config = dict(
    n_kv_head=3,
    head_dim=64,
    d_mlp=768,
    activation='tanh_gelu',
    norm_place='pre',
    qk_norm=True,
    init='trunc',
    schedule='wsd',
    steps=3489,
    dataset='wikipedia_en',
)
Each number is 128 + 32 x the weight over the matrix's rms, rounded and kept within 0 to 255. Layers, rows and columns count from 0. Numbers have three digits each.

# layer 2 MLP down, 192x768, rms 0.0815, rows 100-191, columns 128-191
120140126132096175148130107119106118133088118132133104139155123088111126120121140120116163136168113158091220117119147082149132190157099106121137149084124068151180121131154158184113103160112176
096166188190113148112106130143165156076149117085155089102120111119153112118101066103148126086161101141111094103081107128103156130111054108108129074085120180150115104074138162166127121110174160
115144146134110141201163154159170102124147134101160161161193105173095129158099169133156149079104163126107076137147126092183127187125101143142104162125108162116144161136121148103172136094114158
148170083100128126181122126090126155165184132108189129164170123103146158152137135105139177095125122114157169115080158129099059177126116167118142112149126142078128180129085148119169128135126075
127201094182126091167089139138105153077181101077161097199137166127160174128127106093167158113160127141153120133111097145203136111145122166091113146159088136174101129127115121131115145159158152
182145115127109137098080098112107106158100079117137142117090137063145134111116146106152085151131121141153128151166093115084135164112117102144155118141125157081121134091086111095121100164068162
170120156106107131131152132100132153112124124103186175139152101125093122115137105132116161110159129143077113111101143077180062145140081118171092045096097112127114173141153132154105165094107116
082134145138106113140175145086139125138128125163059119125161133123160111140145137128115111151093150123152151138148136149163109106133136080162109148083134083175163107100102108164125098139135133
096131165145124159139169112200132148126125164152101171113108090132146096138144143095147120102112134181122129139120167154047065117064180127158145153185080097077077100165091210160159139133104143
063075159064085020138153118207134133144130134089138154107118094062108130133148121255111118113142153047129093108081124134116123115081099098139143114105169221183125055125140095152123114106113102
142148130124064095094131171056099186147083153165153097113119177070109128121125165099209101120073080130157105120145139152146207152139190134170100109129181144101143056147116067074177143130155142
071051066172145148132132062078087160167121172149151150092176159121117127118129134140082161166179112121084164146065097096175116121088087124136175107229067122130140126088154091112124175216138117
112075119084073161113038126135185146075177092138151137159165124115123140138146122132110125137145194099093160129104129106177170196128106133109061135185092166116100131122139064088200151100142142
100107155104142126147139163123077148070139113147164125148119128161138164104103121159055116159064124105136119146132110136105199097164109143130110164141154128076146133168111107102110146153165092
100185119136152091087140159157122153169159123135119132138154133173179141085131112127155099138098152120115181134049100184065170186097160195152153108083163074108119103131168155023123116108145127
074125141064164100120139134254131121167151104198127182140107196171089176117126164125092106158117123095102133112140136095158076026144124112103121150106164094139156147158168152123100119145128075
146112145152067133109159129123126084076110153148123105142163125132177130136132119087154167162156173105095103122098149135149158199093125131129138155153106209144134077118141166157125135126075056
190152157178143108127162191124152118182154115082147120153146138075155072111137139187065174144092072108148156123132125112156129104073131121150141118182154165154131088181148154127074149073151123
131120196219100128114159156182155155131117149216120123136137133127137058114147115129176121109142072139151149096150120070134105108132100143119080112168079105110123164191124153129142131174108154
116096174074134140141126163058123080159133118106183124108138120093132156188120145105163155038124154140123142110125150169096146091120136121127134127115163162127121169111134204065156132130089136
184104121117108158123160151167085132153121092146151119115108117081091122132134129174105126135163100100195100140111141090114087220156112140057142164116095141133129144167160184136075105187157156
196165174083151156121124071181111135076160086118151095152157125169154115172120166127148137180135157108069068127137137135108113119154130118123122061150128039131171041137120136134125101077139128
156171174149096104138141177051170090056176148160094164110137138083125104137100137106153102076184095123128118150109142132098219102098141142094164100175133110108066178101132115143094126067113106
161148111143180079132124113212200123130101122049113131075160122145119134128135130111129114120057129104140132132135112170115048091136118121136114094126122076143143055157138150088137122115091135
130051147122124102111122146108124130087182124097144170140083104175152134171123120132135135080109123164164071137172117072095181107090120116109129169065109153152093154177115108142155127131084124
088110140090161161098119154147172126152128144209071129097096137145147123120139131071088152167131140169117081113132115174106097135056199150151103160159177202095154060093156093155100120123140145
159111153171103150092188173143146123107135111115167138082100143104127106117156131103094096093176225131160148129121141157117191139158185115065136149152187109135112121127082128124095091201143139
116098153073108138139174127186127121140084133159154149167107119172090155105132167158151138124124065131109123132124077120085122157114151130102140149128191144104078071110166160201113092128132143
166124127161062154129111108070126112079142129136110123180077101122116094106100128130095083198075086118105059135147131084079116144163183103153142173134128176171103164168137146136125152195153100
082175151201143163085108191058104103145159157141162135143146132154162080139116161099094111111079146148113142134173140095101142099140083164122148129126097073166160122072129107064147116188138092
115154118145125152123102154099130119147118136187158127105158135128101164123147145142128074115141150090134146120165165088145110105148065092094131082137177111144111095088104156079132099154144107
178144083123195129131144134186137119177085121155031113132140155137139128112124158177060151175120132143075182131145152098094145150068120068079070193206100148118089075085126100118069102127103073
128134107166049063132169203123086158149092131108121151098131143181151168117116156124093131114128078098099157137068151038152157085133141149096191081135105112102113168119077095079150104081110132
155134188201177148161100141137152137132124110137213121130092117153166128119119133146167099149130140103064155157101141055159151046115171116144168136131113056127196086211104156157124193095089154
105127117117085202118091191092127155181118129084099131165069131104161113105103134163137107155104146114051130134135170092107144159180106107151094141149164185111109080160117113122128137119086153
126131124162167069147127131033161093078114141110124143084156125114162095084143134123122124133073104169098097117085154108100100161140127132078158096142141047120150184120114170168173176160121115
110124068137104163143104110160137120153151142173117122107190144106085172134128137124125064115074097094124123149101097121094096104152079152089080166111074154055114130171139146159113147091141089
106099067065129158170115134095136162167112100118103148082207124082059136123113092142109154088167079062121078144133148195094141178107157129158177120177128018105168091163107111132178120135105107
152176130138131142130133072113094139118109141109137140104112142156126116135150109157120162160178152139185135125205106093104142210132178116121084093160143079122145156165098138153098130136128173
125105091150170146149124102105106128119135122193133096085143126127173107113123124094178164097111159108114150127093172159118095111098180086104128102134162196162120114112143095162095158079138089
122128099079208140102116148106141099120157155059158150093079132183118171116146135064124101133165164149173155113153066210112099145181114151157096150161176133065105164112145157112167192145130154
112085154093045126159132033248120137173128130079039121148182141144085154065121142155088135147148183050107117094058165115046128134068120108146127135159122121109121126131143186063121098168129086
104138112163186156168114131221132118132125116182122125125143113054055082126127187084123078137095081129143082132099139141107132134131161123118121126141185153184108148155126062109162101185150174
097178151047115130139138074116108158173133122102171201136128175188095102099143154164130140137147089125109141131224121156100051123097103127182136096072064132133106149103123142149154110164094099
159120099147155136138057111117136146147073101075141168144125143140141089121118159128135125195186062159074076090102123083170131196140150098164124196128128136224114146136104129087156117205127139
117136138062146115110082082157156150089142135106070126143106100150073122124139134110102125145050124173106094137139112156065098094103159165081176178110163077158150117178157125154150110143098175
089125126107108117152118070101168158124121097067072109180140119147116095133138111133106129067101098128089126112145097153125105123123135127149103067115141088147107127069171114124150155057073162
117162079093126140153134089062084132168114105118099096107135143153110117152120155148097123128178087096111166145099114118169104127149127147166080106165117086195174109130062105132110107133141144
119175092117136090132122052158096137117095088144149102150116139119175101124110113097118094148109157199155133115077114123095085124092120133150106093162133160182119176131138133095104105127129167
173126133065096167118180143089091129122150173120099137131123100137177142125116119117147136112147156092104137122099105162122101030122156154145187174109068105155061130100057091107188117126147083
110145145224191138142139131095146039191114116100150134156173106091163104144119097136153079171166060079113151120206157122121127198059155117134139143157116148138100137113136104185134130049086083
113122081056124137123116046177122078126128110146064134115088115119115149146153112136140096132127162148092124118119090171159183098078147154183155112125144123115150056064145107149122105102195141
192142102050056132128131192132181211069146096152105072155136151149122178136149113117115115133127071078111092114153165156119097092083172089077126115106153042130121133128123067098159127153151145
068163159085102108113149114155142084156137172123132149115134150155126105123135139140184140139115079176169095146141134157224152171149144153152118118106140131106144175150165070180165153161131056
130146103144130113164143090058131106124138155166184160158094143120152131110132129131086129111077144142102123121208115075127136141144113154079161133127103178080134162069148143113173084133102104
105132125169064155148112112157109138106154120122163161140074140121156087090106130134078106109148093129135118124149162092033153110111131139138105093065111202111099152141120080143100149092075112
129104166113087119122102118116070171141149143164127138056118095169151149120151124162103144142094108095124089141131163106088086135166171173109077115114188098150160122211100122196120145105148130
091110050207196094121122122106133091138125132160099094109135128091097156132134176127123100109098221110154143139106131109103147139136141105191102061153120126092092106149135092132105187143180112
069109136136105083156085176177152149164217140116148092123168141179106099131132123191138163156202159153095111160114218095100110087118151139132077167134133097159125162194082144136090088176055115
134107095237108117170108089100143102143146100166174140105166144160135138112162108173178140099121095112109126147174112115132163113136108147143127179036157133124073182124145121145112119140130077
172163116104126083111171095170124110157171144165153093099124123168149117104137067132147173117165084124172155119088159175079108130173181093149132148180117083147153115095133147102155123158119138
130167139154184204108174106155098169121124120073125140150145100098103138136157075165175092074166142143096080136121197179059109176152180138155150099139122075152095121151166141138180126132164183
121099102103147083126089173130122096091124136075084076086161151132097122102095158078163174118225120191110137133127153165124123075118119106154163090196130115132154145132124100156165125132083047
149123184156108112160115108167097159127154092058074115124149116157099092150148100168083099122159095159150128151124116105157119118175143131150113106166145103145132140101104154097146127128132159
064112148101121130129160142145138084138115127183137079157072174152099099114086082154149088119113126113129191145091162160185096142125181112091187132093105125077164123120127102132191108131170132
141129086126117108126128113125152133127149121109210184158129111137103110174142112143128125122139112176136142141074120170210116195048151140147185077113091110104137148166134170100170150125180143
087164099126132119123144117154144159095112136154133145155112129119121121104139113157094152139130113161086186103131132082126134119096129109167119185115144155115108150115111169131136144133148120
164124110118191171181162204113174122128106153153220109085119117169094141187120071181132136094112115066190106092145110111126113155149045162159114152069076182145136094144149134165141182130102108
119148151116081138167137102102113166159126144082102093097139138147221090115151128195137085133148132169146139129143090141157071106099110128157193142139071093121145144113123173081107168108144146
164102116079185171141146159163135136122170126062110097133075117159142158139130110104122136170150141171138180125108122056114099118145143148112104107107173150152109210156026143069108087116093132
160138084112123107132081104118154065126078150169099142122146151126141149148132111101172147125105081112161186115151126124083188122148123169174138083085168133158176117072146142111170146153129117
126113120037104152104136188130180123084135160192113169198121150148103085147132104128135143153201172104079153133143098071102065125126102173134131101128084186113166100069120106117142146169134099
127075146111182081127130093172116140137131150062217116102056134157051102135134159133091166075150141141150158146139108199095137125108142159137169176091038144080135161142131236177107082138190107
103135114087148097072117174213129118119106142111125132152097138140117115107132146116144178085162114125093111136166112088137117085254089157115116130146113088079133129166087087086118168143068121
161179157179073149118136110174128160140152094161125119097160109129140172116111135149122123134148173110118100130120135099154109033123092090117115142120055121179084111183153104075183136145119116
124187151225178106129176162220160137154070128143110170155151141148085144159111103199130114138099126102118118110066132154129169070104163126124170198150115158132179115060141149124170168163148133
090143171203136112122124097100106093093107131162110082134108169117164099105139110140137160109103180185122130114088215159120121170085131160087106133183091102193127152111100093081133118149118096
127158082137110130139144062102161080119108122094137072121129114171102123163121131135118149099217218087108092138140165200201131195129160147150149094101112147116176190176118096148121127066175117
087134153165177125103089078113123115119083135064136170096130120105148081116140091138129107127132189100051169129160126099136169109150135123181093154066168185108122135056153177121130073128162140
151109123144177156123126155141127150167172126155151105207085146141104108130122140094150102113124097186163118120089093149081080144122108093120162088202131138114164159097128131150097167131174107
109153169100108151140148123112134132050130139229131156106159119135173172158139133057171094104112175170132167148144122140156172141162061148141156179150148154191108111136163164119162117139177101
121156081170152092157135193164161133152149124150095113183144124058091121128103138121148111153093113153130150143147133020111144136138124157177157192090100197090078151131093107115158110130123135
157072148168109148108149153158098116186097139124086093103133141134176112158137072171119105110080077114072073106209145081149081152185116099136139164107121099039122180138106107130115090137151158
166112177143140158134083123134170117160065157139129142150103082070138130138114134197187160151136088148111128158135125187154122095159119159126115153066137083171199123146127046113135162140122131
137155116121138158159141100133062122107174110092050105120164178124105180127109166166156156155142103123175141098145068134139140146120113128144092120152093090100189166126091142189127134195120116
126156150145072101131080121126093159165094139099054164170128143144174088083150101104133107124118139113120100163072119118086091108147158146098097156161137118167058139130111128125096156152131152
167117107112161110132100098000188135115154118094160154171172089162143165145125156088128088140081069071123124151084167134138127111084144146122114152096158108092188125084128100204119090086058106
160128148199107126155184153182077143149110131123107169173119118169114116159126152104125100124102108149090098147136172110196189072139138150160148092095116213134134180107137122118087169116178141
103133167154124154124157151149145093121111162103213147099077120123132155124145140095137171114085124114123168113106143146168181167090114137110089090057149183076121070069109133104146139108109157
139122106115121174061179058132101151144175139182050062108089116112131162130148126109130110091154076086099137126136184121076141128134133077108145109087107130098113081084096120154134164110128079
131123123146147141152105127101096130062159113153143161132092157098079134161127130075138153147130066165154148130135105173175176182176160100129108109194175124156148190092181148157119148122171116
156188114135091127132157091172111105131124113153150131142127131166116095158139096154090144122127103123161176132104098154113149114094106099142166158129095141161158163100159158138164164133095108